From a checkpoint of a small transformer trained on Wikipedia.
Architecture: RMSNorm before each block, rotary positions, no biases in attention or MLP, untied embeddings, attention and MLP in parallel.
Training: 570M tokens, 8690 steps.
Each number is 128 + 32 x the weight over its row's rms, rounded and kept within 0 to 255. Layers, rows and columns count from 0. Numbers have three digits each. The size before them is the row's rms in percent of the matrix's.

# layer 3 MLP up, 2048x512, rms 0.0782, rows 1895-1994, columns 64-127
102:159138105186090095124122154168201130107109179171126140134197059148121126146141155113151121097157145128140116104121101100143103096144148150092155094113098092156106110128098172145113190175163094
096:109164134104149125171127102058125127109165178092160137208143099152147074116113147132152058169150143142150099107170113130081072119101132146085161108154170101159081143116161084091165151126105135
102:160095150094188129100111156180156124124134076111172154135136126177166092144074093120103128111205124194149114192163163192130117131126154130145128155106162160193047082112168132119163084093101103
093:102129136066109151072154151120139090099162131116087133154114130114134189099116181114116189161173114083095122135140136192071129097105083130165158063118120095068174124141188103105127144196108145
096:114125099123115100092101239086129144134094163184098150157137133161107156131141126103140109104161164090138162130118132116126149181082141099105166108165104097068132206145121096155089177119127111
095:145105117143132094112165150142098171078085094132107140178161143118171115141083153170139186145167133136126123177157136059162105136102109128188125127136174170151143134131157123129070136094131146
111:118134133101154166116121168111180126095134142149091140084119066126109101151079132140090123124160084177098180126183150103186086104140129112140141064085157100136131140064144093144183154168109123
095:119150144184142121150164147130118068094149092110077102175123122130171133152102164161182131175064173171086097118125158136155187126068134132109105118135131149160156072109127109178092115084174141
105:121082170115136082076160125135057130104196143116171096129135092140124184146111141180095181085077138119144153090105167125127143116097118141105066157137107136097155125203111133112191133114176078
103:150145095114150117178076133098136169150064086086161125109116099113112120093145123152127065145167129185130161163167136132163140124067150108104090126146170197166072111138189143149129151113118182
085:109100120176155077183168120116159146092135107148163135152106162138147124115162158097109105098149139114107080135090145111117130152174115144122105146098132093149118093140074182149098127098144069
094:179146142090110138097109105174123188178137158170191145131161163166073101169091109090171117103163136152113130149128120174124138114173144155073155128130133100153114173119116105092208168127140167
109:130128100153075121098124073115156155135090137139123087145135140119123150171094085141128171100159106095070131117149106091168091098135140098151154093102152062153181111105112121108126129130127136
111:132189149120122164130153141088104129139140121170157142137186157103099154124152137086151108034133156095141140101151140144142168066155135186100166137098070097171119150118142101101134137114128105
098:167140100178046130152179165111090122124168152143095152131157188124150169151108128142135087158114142093152111115179132162119093114074114134153156129140151142150121211200115168140072103076091118
092:148104147116129145136164122132193112120172124104070126161145127120115152167142113103131119151150142134139136213182149149092102123157141153118060123164105116101193199102135150108129130167089125
097:131106085112095178126107139123137167107088137105138146132166137103096108130083166094181097125103213141094137059098158140137185098162120102114116135093136092127143137188122103198152120143211154
097:136111118139159133125149140124152174102056107130094132090100134091141151119120143124124117140020136098153167142100148089049125131152148128146120156122140161151148137127119101176143147156161113
104:087150123117171096136148108133145153085163153147124147098041112170155129198153137133159096100174066165060127115153180116082158126132108113122144118130115153147121121142091163096147157164141150
088:140160133131104158168092163122111123131130144140131118096104163215083111160152108151153105106157167165096101166162107115126128139081134111117135158141166169152178127110173145135079130146071090
101:145076115102185171137147122173144158166157134135102115138162152106093094150109128160126108087119200170130113123106155169146111162093125112135130120155145110106154127144116132210108084095095105
103:130153103160138081100131079169134109157109070179163146132115102107145094142130142160105098156148127189100122110147158130118104196176136112139122143101155145125121113166102172210153118206095129
106:126128122157075143127093134131121146122089137125123088146170134114101161140153202119161140118096126106116074136104178094142171131126117093160121143133153101089160121132081176109130137037159178
101:087166109114152113154112141085167131110100141124157151101112126056123170150052091130078046104109100143168143155105182145111097155101106097161157134187178140115139153155167148119107112127165094
107:121181124130099174123119114157101131111104131079083111178141124074137107155068098072082132159123189130137183137124113129143103183147123124141146143141095116170177089078115158094107122121113095
109:159154126070127158110093167156172112087111109128085129187156055131087127084099118090139114105115105164094071135127122138147142187142093094138067167065131090144115108094063072152091177150093131
102:108135138120122120143151121112092139102097106164096144116156122149109165129108174130177089107167141119127103172103128112185094116102116165112182181174107155086079123134164155159137120100158148
090:155173192069129125105112130083160132095094152109084179115107105132172093139149121098086091144112134119127158081152209171108167166128131119126107138160108127111124122173110113100068153113162094
101:099115115104141130123107101085075087103203098170171139117106104205110135122117150126106145133108140150113155082136184117150119143136170152138113123052098178129133142187136145121145121142151151
095:096142117130153103132085127160155107153110135123086132096111107141115122124084134173135082060114165169112170116150069174136128118133164142145092134216087114158160103096105103093108148147182198
102:129103086143159123111112154119159170147117134094081069070132157128088115087140099159164102124155097094163104171091140129146090213151172087122143059151155104129150166178159101157188046076125125
095:136125121121121119101114162121123139139097076099192171134120126091212187110117074085165146143183080177134106165169153073135113095133138084114138074132133181089091165114077099184153157126176122
103:130109129141123076141129161130065117135142141099092126159140132094122102087149135180086131171120107129084142143165103192167146078206102140138146080148135150138101068077125103171135133123156133
095:122183013081104140105148160077119074115145153152147166177104127144156143104138134196134138131105140183090221088108196148130155074146071119085130157171181124087091151094119145078141151111153126
101:152139130127120113123131158140112147131101122197135150119104068131108122137139133120136147112146106138071131167147153160169065100163130096134084123087145147169157111102189121165139162091119149
080:183144200121138141136144108099120125139149135158130152119087190110133084164118063105180191129159124072121114140151144177111099126101143142082115079125107063191107159130061112173120088120137159
093:099112160169112144121107082130148109149120134134120081115157155136154151115174203123111141147121121129116088164158123144097122120117100100177143190124116163149060158123129086129082075158141120
097:113125072186109114115135151181153106084175163102121129137113136125167087122109144126141159112166100146155110109147199145120133104127223193132137173154233075124144162134118127154096160149167148
102:112136086111115126134189117113150114131094181178124132116134100157117079083164143214152081128107083150096130063146106138087079143169070176176100082142076197141119146105140101190182185157156076
095:119140126137156121129101155084136128111079145106084085117093145136171170146163204120115092142139140177150166138116125139162142101081159151107136108112076060194117154161168107079166138107100154
100:104201134137097151127121127141154107142190151076167134177175124132053108091113099133090135117107084096124139150136146074178199143199123054130108138127131104114160118079120140089077153113119121
096:160141119157177151066135169096175158107154144122131134136155109135149156133124118187151098109136081096096111137109100134130179083177067168096157147114143118088109120150121163056166094123150099
109:150119144089074217159132103112140132189086113100167099095174096142099078098093188158131123087075136148119125139127144079160111105130167154141144069134176131137123091158144121215133158139154131
111:148129146177150133182149129143127182080113144132100165087126126115053094134118136147165128111106095089106149082163136129154155096106124051130098143180120115086092136101110143177178153102134160
105:087106112117131135158112141133113156145125089147114178142129157086123131132133095126121137134080106169132174133111116078079182138161098105068138050175140109138120070125109153133135068214113094
099:074031139133098092104162127066076191102070125076085125132109143090114099111109151090115165053201174177117115167134101135096117149126120176135155118180134078092118130101186086190090129140179141
107:157096126114111138149128127072135142087140105189124155121119127080197095115106151176075154103083111130133156140114151090104104161114128124100157121103111068173128158135133164095140144074171146
102:101099124148120093169086135068152099137131092103113168147147090112124133181168161147206102107113095088155103115105137151101136112127176138139125101127127132149170171154091173173136129135171125
107:195096135135144117155172145091164102113127112129151125125158172078153123132070095140072103138131124134100111073150178050229124156128149126120076149080087127163101143122101124088150131137129112
104:148140187218112162145113132135111107105104114099111131146119136145161115110151127179126168097084131160086168124142108137136070138128155151114113130110083200157131130120132137149179107136092161
096:077161149093077090119153155158101154161177132086111196148163102125097145083087097196176156148161161125161122105151150140150054092114164108111093143142134109052113116106109100094117101058129125
102:158108159102140138149138163166121167197153146199133124138102080089119175144123122112128113061166125161117197123157154188099129165119146092087123106129153076139131137183074117161121136116154152
102:111130128113137093078160130088116162204186136153099130072108082113183096106043128136100114083111135124168101133097125099065189149154106148096094109166138059148125128108048140122145167163172137
104:110146160120194118060078115082155131172107149166144171083118179129140119163104113123171188098160141127168111140084128154123130147118083161092160141128110118160148166157141080153120094172060122
104:161103081078138129201109158099164127201181116160124182168190208092182138138049089103142140089116193067103077131134113094131125105093121128137091149142139172135175106111129123103129113144132205
098:124153123165192206065129091120106122095114121147079126174136099126084134157133096109131154095106123104112124091125178126117145118114166094199095167150041161160154107143171167084143170145173129
104:091086154174104128080091097160123168140160138143148122112133154111172109130114096149114081117112145162128101164145144108098112152116184085173117051137134128118064100094124119126136134178146155
088:182152113142146151114123145130164087104173160117158224150124133153162164124155076116107119144103151169143106159089124148167088147130142097139155107139171149099066168140071135104111126141117117
100:121121099155083153176150086145148149174079098177122104157132073089105083108129165129107129105124110150147136119136153089131148083183166179071128098089141156131099138116128091123103127120141088
100:152150147167149156156167146145126148128045099130070154105098123130090100187104140107172124120216071105084011191116163121098143118102142121105122141103097143115124089095118212087166077161132123
094:114174108119082137178117137192116181092143133108058103146126118111139060124156058130130128137112151104128124102140157151116140138179138136175127133153129129158136123146141150164151099109169145
093:130023178130141173119125120179140115174124164132141147149128085103197098143164182096137131096088146109137099076118152157134115193131152150124104099062140136095137088110150084104118142086124112
103:137091183124138145187059140119154124119125150108143145112104136148164151100126133072123151143163126174152138085096184171138204117209148083111149093163180077152057136079174114137117133082118107
097:133116162116132097101104182168147122138136130090086109113179115137154169139161122084127137070165182154140111105182146150118082073145114109132108106182158136125135093151137124110147154093203139
101:120169133180106115181149122106116122109116165143150111113100212177144118119194120152144082154163154146119130144106189092149129105135115135132102124162141145157148127113094093165200084138118114
112:194086170100117198112099153109060112140095139092082112060093146146160109067142124106152178137102208097104145078056130159138139135150125093149110139193109100120157150173177139088111164135169079
100:092132101209153126147112142093146143044136147105090126121116101108110114099111208139193148130183099118136233171064196186115127131164062093182156139207077180121153155120176040157107037141125139
103:154136119102159160135127133163096139130091094212216149113109166078154123151103113136132140088142137154174165099113155123200177185075102129110152128126116085111130062127101114074116125128128132
101:106133084085161137107093173152180149148110133130122114110157136122094189083141148146173132110068137081076020180118117144171115149135133118164125101116098058083124138080163137119155131145148114
111:123116128125152072094047118148099162140111197152102150086107117140138113110117124134077105132131123147111094164157114154113115199168130117098148128145124065189149178060152209086065158162210131
092:156163150118088113132101129123093123192147110127151138135207117129159131129171103097092086147131071132104120174172150166123089129080108176059139128134136129137104062142191100134095129114127100
103:076061089155088155140110147144074174085126142136120080169111103113166076094100168104156160193117102118139158101126128191134152171078126157092129121074096125078111120155098099110112167120159144
104:096138057166142178130142166073151145082115151131119152110111116121153157074127175110150189112129106114150125161162104138076135137183107140154169166162102153092115154148104124123084098188092160
102:126059147128093108179120113140135106087111133106149197148097089170143138108109196183136135106119072117115149161135170053137093144072108100119101190110131168136122100106070188179149150077149168
093:152160096163137095173115156125139148109145124148101116121124111133142137093109116122115139104115125111148185152184155172170109165074086184123068154093117098155143154121157150095129158143061121
100:140068194156158162177151150121121106130164134148173143138097150102156109150143121108110101163146144134149157154115188139141094135146155101113110118193123150109168087109159110093086095144113113
100:159116099124133124144231153108171099120119135180116167107115151139140127150134098128092156112169189172155118197045169143127169121139119110104154152145125170098141134127142092062124184100107129
104:192119074171136156147154122149143109058165135123157120098102141126103164115152086113141120091133193121142170104106164146094104095145117131104079127112134187118123101077118086095118093180173039
096:113107119125095084137089159126109107131152115089140135119143077150125081073102131132180129146125115141098086130162128139119159043141139147111157176152107144159121125176101058194150148154106117
105:124078199149130147134161099132126140071056118097166050110078166153129120116172133108155161120146122173158101173124129117087167091190186183182155137127167162090140161139158116145083083157164149
112:123103196110032182140125136109141133153146125145116110096129084104197124106175163170142143115158168136129139132130152154143070101135190164119136106143077133154149140104135138100097113134132145
095:105068137148131053107138088125191075146180113146130142074144147131112152133150143165114154134200160099152117067110122103128091133128145153163127127149168160114121126134107151144134167101117132
100:148129135099103135111122160124117164115121085166128161188089138205085140126180090165134129126078131145138179180152127186135047112134133098176100123141105080092108094107136112141105131117140082
095:164131102093164134106098173123153130055105149100145181104101094175125109151138103081168062125143092086105212084144102131095158117117151082140108105109123113123113135108097146087091159126114179
096:128136158074174104070115137120164081161114183142028156172101079166129175150120135131130129149139144093171086165158125115130160093117072115161117135084120125124078183160161134137152107184172170
096:194091120112120174146123137116119171119166128206179198154110125088123105092131113078085115119120128115121082130084151137148137108194188087081128075087141093081126111064138078113124105034074069
129:126113122125107156165155183140199172126089111187160157076149150103165139129178118093085166080149156113141102091131168117160170131160074173124159114099155176120103096105112102158102097133141059
109:120120092063135103164124145112142102109171111111171124123195104106154110059119217169111114144186120108099119147199093193167121146201136142164101102110111067141078108130047177113106122074088078
105:142184108176192185145093122092111135129079152093120141095117141099109167102168122155135143080118133155150119133131154139095150138176109113106096123111109047142089122060121138096134139111130148
089:167114102125160112128138141099142148109153095096156125143090119106117097142131199134154143155150165113140101189111144049169141160141134102103129141169096109143178117143138099122140174073144157
101:108100113149128139139141093148142120106089183183132136148137152098152104120117157132123131138187145148113112099124149134116167112136142129110138095118131159119131165147118103098149133140113127
107:145123142127146167149100170084164141089149163175124116064149129154117128116118147193157061160158061124103134095132126126130144123156125100117127177144117157111121095100148106043107177126168095
096:181189168091106168153158157134169135153181127157145144123143118110128145133160132131108084138109144160115139152117145127077147105194112122110160151096172159111117151162126090085167080069123123
104:139183104068142162108137183160107125137153114123135165138142112108149138169152153124102172145116152127159127061149160150134137144075079147167160183128139118088096131087109153103146134161142143
109:146117216100172118148131117122101149087130084186123075150128125087133148135171183130070109109147120128117147146193148164130152156137168182049130116104081116122059151086118176059119111168131050
087:114146177137116140142172147147236144110094161163101128098115151130171101189117125048133136141106094117176084117119162126107133141085067121109103107108114097112171105161144175149124116159149118
101:172143174146134143126086115151139139168121122102131168130123123101148150102191168152159157109171136121124121070068105102150155080140122094072123100145160110096124150108083160170143092125077140
105:066113128147109173089128112104116172112183169153118123143107149111076198078098101133130146019141110140063153160158110115138170164080116096136141125068136101086076132132132104125113104163132160
099:110099127149163162205095130083081188115135097120142148158120153123131075163080138145111124076103152063127113164186099107139086137158098163151083108140171108141128145137151120090151145085107136
097:199152133105102092148104161065145142129120140111073144105182116132118151145194166175150101087128071099107132133142130123129147096158119147154129144162084138108121060130093097158144103127094128